From a checkpoint of a small transformer trained on Wikipedia: learned positions.
Each number is 128 + 24 x the weight over its row's rms, rounded and kept within 0 to 255. Layers, rows and columns count from 0. The size above them is the row's rms in percent of the matrix's.

# layer 4 attention value, 32x256, rms 0.0582, rows 6-8, columns 0-127
size [104 103 100]
[[105 109 154 125 122 147 171 150 122  93  84 157 126  86 102 118  64 144 139 105 137  90 106  91 102 128 154 110 111 124 131 180 137 134 122  83 126 112 141 127 161 129 127 124 140 162 123 177 161  93 133 174 119  91 144 130 110 140 189 130 149 136 134 147 109 125 108 110 101 122 122  60 183 141  87  96 148 173 122 126 109 107 116 122 131 104 119 128 156 131 129 142 157 137 121 111 148 139 110 134 109 137 140 121 131 158 127 101  97 126 142 108 132 103  68 118  80 113 113  85  94 158 121 104 155 196 134 127]
 [166 196 123 156 149 136 141 148 154 103  96 156 149 131 137 124 115 150  62 113 124 145 132 146 160 124 104 100 106 130  76 123 100  92 176 132 155 178 136 143 157 106 136 131  87 157 171 105 171 117 135  82 135 106 149 121 138 145 121 137 133 112 158 128 145 111  94 107 104 155 125  97  81 140 124 192 137 174 116 149 128 204  86 117 123 143  78 142 154 171 130 140 143 134 133 130  89 160 138 137 139 188 140 115 167 142 166 134 137 146 143  98 120 137 139 145 136 180 161 101 127 129 135 147  97 106 132 152]
 [110 150  88 133 127 104 151 177 111 126 133 113 126 133 126 157 191 142 121 136  86 136  95 138  94 105 150 120 102 149 171 173 106 138 147  96 137 155  98 140 133 150 126 106 114 122 146 134 137 115 137 141 154 101 125 144 162 118 158 133 136 118 122 144 100 126 115 131 151 111 154  86 138 128 134 171 126 105 115 124 156 143 115  96 113 121 154 136 174 104 139 118 125 138 127 153 131 125  78 132 154 149 132 140 140 108 124 122 131 238  97 110 142 104  96 159 125 159 127  94 102  84  86 132  68 207 131 169]]
# layer 4 attention output (transposed), 256x256, rms 0.0972, rows 6-8,38-40,70-72,102-104,134-136,166-168,198-199,230-231, columns 0-127
size [ 93  91  87 115 127 112 102  89  97  94 108 108 104 101 108  92  84 106  78  92 109  99]
[[149 142  97 137 133 110 105  96  72 160 146 127 107 136  93 144 141 150 134 150 110 116 136 147 132 174 146 127 101 127 161 137  91 145 125 132 157 112 142 140 127 154 142 145 114 141 130 104 130 148 122 103 177 135 115 139 159 136 113 124 131 148 110 124 157 145 112  95 115 135 164 175 141 140 121 143 122 144 151 109 128 124 130 115 136 109 130 142 123 174 138 151 104 186 124 124 165 127  74 141 140 170 132 127 150 147 125 120 173 133 118 118 136 138 153 162 135 136 107 141 107 119 156 109 165 122 130  98]
 [112 128 121 171 120 115 165 157 152 117  65 120 157 126 103 145 137 131 103 109 105 103 124 140 152  98 126  64  98 124 157  89 118 146 182 159  99 151  99 104 144 100 178 124 126 163 120 121 123 130 159 103 142  92 159 156 146 125 113 110 138 133 150 141 110  78 141 121 124 115 114 140 145 147 112 121 145 179 126 181  97 141  92  99 136 123 104 144 124 138 147 153 172 169 130 136 102 117 102 151 193 162 126 112 157 135 124 140 123 133  93 135  87 173 139 121 120 129 113 175 179  57  89 119 132 122 149 169]
 [141 142  98  96 132  96 126 125 129 118 173 118 111 101 157 149 154 135 140 134  92 108 151 161 116 108 107 144 150 122 118 151 149 110 132 147  72 130 134 123 171 118  86 147 145 156 120 134 110  76 137 125 117  90 118 139 132 122 191 163 138  99 158  58 143 141 130 118 134 148 106  96 124 120 100 147 120 134 128 106 152 129 143 131 127 112 111 146 167 143 139 132 155 139 164 128  88  96 113 144 162 133 118 112 131  87 119 138 120 138 118 121 110 126  92 134 140 134 170 137 115 108 119 168  98 142 176 145]
 [121 108  79 107 164 151 122 132 157 143 120 181 174 123 153 161 128 185  98 140 164 150 163 131 131 106 124 135 141 182  99 135 159 118 136 114 172 112  91 128 120 125 139 105 109  90 113 126 156 110 117 108 126 148 105 104 137  93 161 139 167 160 140  82 160 129 129 176 146 144 120 161  98 122 121 120  88 113 141 138 110 120 105 133 107 164  72 182  95 118 118 138 113 154 139 147 153 210  99 137 144 113 103  97 101 130 122 161 143 154 154 152 105 145 128 131  70 109 145 110  89 164 106 125  97 125 117 125]
 [135 102 110 126 152 124 193 119 114 143 151 130 118 155 128 118 145 137 141 141 121 125 116 115 103 181 127 161 129  96 152 100 121 112 132 183 119  77 144  88 163 115 110 131 155 122  78 134  88 147 165 116 140 170 122 158 105  85 117 108 120 117 139 147 136 154 145 124 129 162 142 126 162 134 154 126 121 122 121 132  98 116 100 168 137 148 166  79 136 163 138 109 131 132 125 140 126 115 116 133 163  77 124 148 101  95 130 129  96 124 132 164  92 135 149 162 127 125 142 164 148 121 140 123 165 152  96 138]
 [124 106 123 130 139 166 127 116 133 142 154 132 123 168 165 118  69  97 137  83 126 126 166 140 111 146 124 107 149 149  67 102 142 118 162 121 132 122 152  95 128  77 151 129 150  68  91 108 140  95 107  83 150 113 139 137 119 124  94 143 123 136 108 129 154 169 137 156 140 157 143 138 138 142 107 116 143 142 110 158  96 160 140 133 124 192  90  51  72 141 121 135 110 149 151 118 130 117 163 172  89 139 138 133 118 132 148 137 129 118 152 147 135 166 119 126 144 116 140 173 127 164 137 154 177 111  90 161]
 [125  83 119 139 139 142 136 152 132  79 132 124  75 107 136 124 133 120 120  86 147 154 122  88 115 116 118 112 113 103 140 138 110 102 137 132  56 118 114 140 147 115 144 168 130 155 143 145 134  84 110 146 140 144  85 141 115 152 142 143 147 152 107 140 127 127 152  89 115 164 119 122 122 124 134  90 134 133 112 101  68 132 130 158 109 120 154 135 145 125 141 157 121 121 124 166 118 114 176 123 133 153  99  92 173 167 147 195 140 159 136 134 108 115 110 116  76 120  92 171 114 130 129 150 134 153 154 152]
 [122 145 168 126 107 100 163 132 177 113 145 186 139 120 110 133 121 127 148  97 136 123 124 157  70 123 142  81 122 172 106 177 109 155 150 117 133 123 148 155 113 129 142 134 102 123 144 133 108 127 119 140 135  94 135 126 160 117 127  88 142  98 143 163 142 114 125 145 156 127 131 114 115 110  80 147 103 106 133 125 101 151 124 107 115  94  95 131 140 166 110 162 135 137 123 128 131 167 116 105  86 133 112 151 129 152 115 165 158 109 115 109  81 122 124 167 140 126 160 117 175 113 125 146  88  98 119 121]
 [156 112  99 139 143 118 136 132 123  95 130 132  93 103 121 172 157 117 152 141 134 165 107 147 144 140 117 116 156 107 113 155 144 165  92 123 143 123 127 146 170 123 157 121 129 124 170 107 140 140 190 113 129 133 136 173 103  86 149 130 139 123 152 185  82  96 174 155 108  99 128 110  83 140 163 138 148 125 132 111 107 157 139 143 116 116 139 153 127 102 148 121 133 109 106 128 135 113 104 157 109 141 112  97 117 118 111 152 119 152 156 143 151 130  79 135 115 109 134 118 137 122 130 141 110 184 117 123]
 [152 169 144 148 158 129 137 136 150 147 101 184 109 154  94 115 119 111 143 181  92 116 132 161  96 101 144 102 110 170 119 128 124 141 115  97 131 113 121 167 118 115  84 143 151 114  96 124 123 125 117 140 103 121 150 108 157 151 152 124 154  96 139 171 110 140 116 135  93 139  74 147  87 158  82 121 140 134 159 133 132 144 140 112 130 127 136 139 132 132 137 131 119  91 111 148  43 155  92  89 148 130 109 110  94 153 120 116 101 129  73 166 114 127  87 171 121 129 167 129 146 117 105 112 174 117 138 168]
 [124 150 126 136 170 109 112 135 110  70  92 113 117 125 118 116 101 115 155 102 116 112 145 102 128 132 135 147  97 148 110  87 133  65 169 131 116 142  98 123 163 123 112 135 145 149 111 135 112  85 133 131 119 127 161 124 136 172 156 126 119 144 123 124 169 165 113 123  70 183 124 134 132 158 135 128 157  79 101 126 121 125 118 152 158 127 115  91 123 139 165  71 157 145 127 150 161 154 112 134 110 128 134 113 154 122 151  92 100 135 119  88 149 121 125 124 127 141 129 146 129 132 130 150 128 190 181 131]
 [ 79 152 143 132 139 132 129 103 112 126 104 148 171 118  90 114 134  97  89 126 126 130 139 143 121 100 112 148  79 127 122 159 136  97 147 168 130 110 131 112 108 145 165 109  67 150 136 164  91 133 157 175 142  90  52 130 141  98 120 141 147 119  92 119 112 147 115 149 140 136 188 124 152 146 148 115 144 131 119 135 144 127 128 140 124 135 138 107 135 142 128 152 112 124 152 138 118 101 127 102 118 173 139 169 154 139 135 106 147 127  86 130 127  96 126 110 147 115 110 148  99 116 135 134 106 120 121 115]
 [150 128 114 100 106  71 126 110 138 159 166 133 131 125 120 139 184 105 136 138 140 125 150 145 151 166  91 153 134  86 124  82 115  91 142 179 153 141 132  88  81  98 120 116 125 118 114 107 112 195 115 109 122 143 135 137 123 130 108 154  68  90  83 111 115 139 105 177 151 147 155 113  90 118 160 137 112  87 124 131 151 148 140 138 137 132 145 113  95 134 146 113 102 140 170 148 132 108 115 110 146  93 172 133 157 114 132 147 133 119 100 121 122 131 149 107 111 129 172 141 112  92 148 153 120  79 111  93]
 [115  97 117 128 112 118 104  67 130 144 159 104 138 115 105 146 127 109 179 156 124  93 117  81 114 113 135 149 168  95 134 162 175 176  63 109 136 133 162 108  79 158 111 114 135 125 110 137 127 162  93 159 102 128 111 150 144 115 162 127 126 123 119  88 119 102 155 157 161 107 136 116 134 153 107 104 129 101 158  96 167  46 197 110 113 126 104 139 130  56 122 121 130 129 120 115 160  93 131 141  77  99 111 133 143 119  88 127 151 131 153 145 155 126 100 112 105 113  87 160 135 118 116 122 142 107  81 116]
 [139  81 136 102 143 140 159  90 141 155 110 106 141 154 136  71  62 141 124 125 124 124 131  93 172 129 132 142 186  86 123  82 127 109 119 127 112 114 167 134 125 122  89 142 129 135 126 132 130 161 101 157 122 158 111 129 106 127 135 107 123 120 114 145 152 146 132 133 121 126 111 135 151 111 132  86 145 175 100 126  88 146 135 130 153 108 117  88 102 134 146 108  95 151 122 149 101 127 189 122 117  79 131 139 107 167 124 124 122  93 128 131 108 133 139 121 120 165 125 149 139 133 179 138 185  84 133  89]
 [147 148 168 105 141 156 135  95 139 105 161 103 126 134 162 151  84 128 106 142 132 130 121 134 162 158 126 112 140 149 171 121 111 169 113 155 106 139 101  87 165  98 131 119 112 135 121 135 103 122 138 139 175 135 107 135 126 109 101 105 171 140 150 125 128  99 150 104 149 137 122 123 132 128 148 141 156 117 165 121 144 119 119 136 109 165 133 110 155  99 156 128 136 122 144  66 146  78 149 121  62 146  96 136 149  81 159  89 131  86 121 101 106 141 147 116 185 144  64 142 154 119 117 104 114 150 151 120]
 [ 87  66 151 156  97 150 119 118 186 103 110 152  88 131 153 144 151 144 144  99 129 120 120 147 139 115 114 129 129 137 128  99 120 107  84  94  97 153 112 148  88 127 109 156  88 103 140 116 140 129 100 111 137 148 112  69 144 177 105 147 143 152 102 150 123 102 152 121 102 115 131 123 135 135 130 141 133 118 164 141 105 138 118 128 121  98 105 165 117 120 105 153 136  53 121 134 130 127 157 125 106 129  96  94 136 145 139 137 163 146 120 125 108 111 133 113 138  98 166 135 133 185 185 121  90 122 104 157]
 [117 131 169 145 106 123 101 171 144 147 112 134 125 140 137 214  98 145 133 131 159 129 140 133 143 124  90 126 141 119 145 132  88 140 129 139 166 120 112 150 107 127  87 138 137 143  95 126 142 134 132 117  57 142 172 110 178 176 136 138 100 112 140 112 121 128  88 157 120 122 140 102  98 120  99 123 116  72 141 109 142  64 161 119 150 123 149 163 159  77  98 103 120 121 150 112 131 175 102  87 171 121 130 159 104 145 112 101 124 146 127 141 117 143 172 113 143 118 117 124 142 123 106  99  87 144  96 119]
 [127 151  91 148 112 156 164 115 117 112  94 126 132 143 120  99 100 137 138  91 136 101 142 146 110  89 113 134 141 182  66 104 136 132 151 110 110 127 114 157 129 147 128 151 133 102 117 156 125 112 103 119  86 104 167 126  76 170 141 137 131 150 120 146 181  95  56 115 118 109 156 100 124 127 108  92 138 119  73 133 156  96  88 127 141 105 133 145 129 126 143 102 135 172 120 175 142 156 153 114 118 144 113 149 131 115 122 116 113 117 129 132 106 137 127 138 146 131 168 109 165 133 127 157  78 177 137 132]
 [147 129 135  88 145 103 137  97 115 167 107 113 130 171 142 119 105 167 144 143 113 131 117 157 151 118 121 163 107 151 102 129 109 118 129 136 192 128 122 144 116 137  88 112 188 107 120 137 116 120 140 122 124 116 158 142  92 118 103 141 122  89  98 130 127 154  83  85 112 183 153 117 138 100 105  96 111 138 118 124 146 127 122 109 109 145 118 132 121 141 116 122  47 157 136 115 154 146 118 146 169 155 123 133 120 117 168 113 110 125 146 141 129 108 138 167  99 162  84 120  97 149 125 139 143 115 150  97]
 [117 135 143 130 102 101 115 138 103 143 125  86 157 140  90 100 155 103 121 135 120  97  56  97 163  99 155 150  99  89 130  94 133  88  76 131 137 159 180 141 167 128 134 133 155 128 121  82 119 165 164 118 135 143 168  89 111 154  88 103 107  82 145 113 106 141 151 141 118  89 139 133 161 130 134 103 122 110 130 127 127 150 139  82 108 124 113 124 105 154  86 111 139 104 135 117 103 126 146 155 152  77 144  98  75 151 121 113  78 123 144 116 176 117 125 121 152 146 158  97 146 119 136 153 135 120 107 151]
 [131 136  94 100 149 133  63 139 120 145 144  86 102 119 128  86 129 103 123 135 142 126 133 120 132 106 118 105 128  87 107 148 174 143 121  91 108  93 146 147 100 142 124 133 124 134 159 172 168 138  96 142 125 114 127 135  95 115 125 176 126 123 102 107 118 170  94 133 157 101 125 186 165 150 128 129  93 115 110 108 148 102 118 162 166 137 165 144 118  93 113 143  93 123 146 114 149 119 129  89 108  71 148 155  90 142  68  97  92 121 172 116 161 131 114 100 127 175 151 143  92 178  91 103 146 139 149  80]]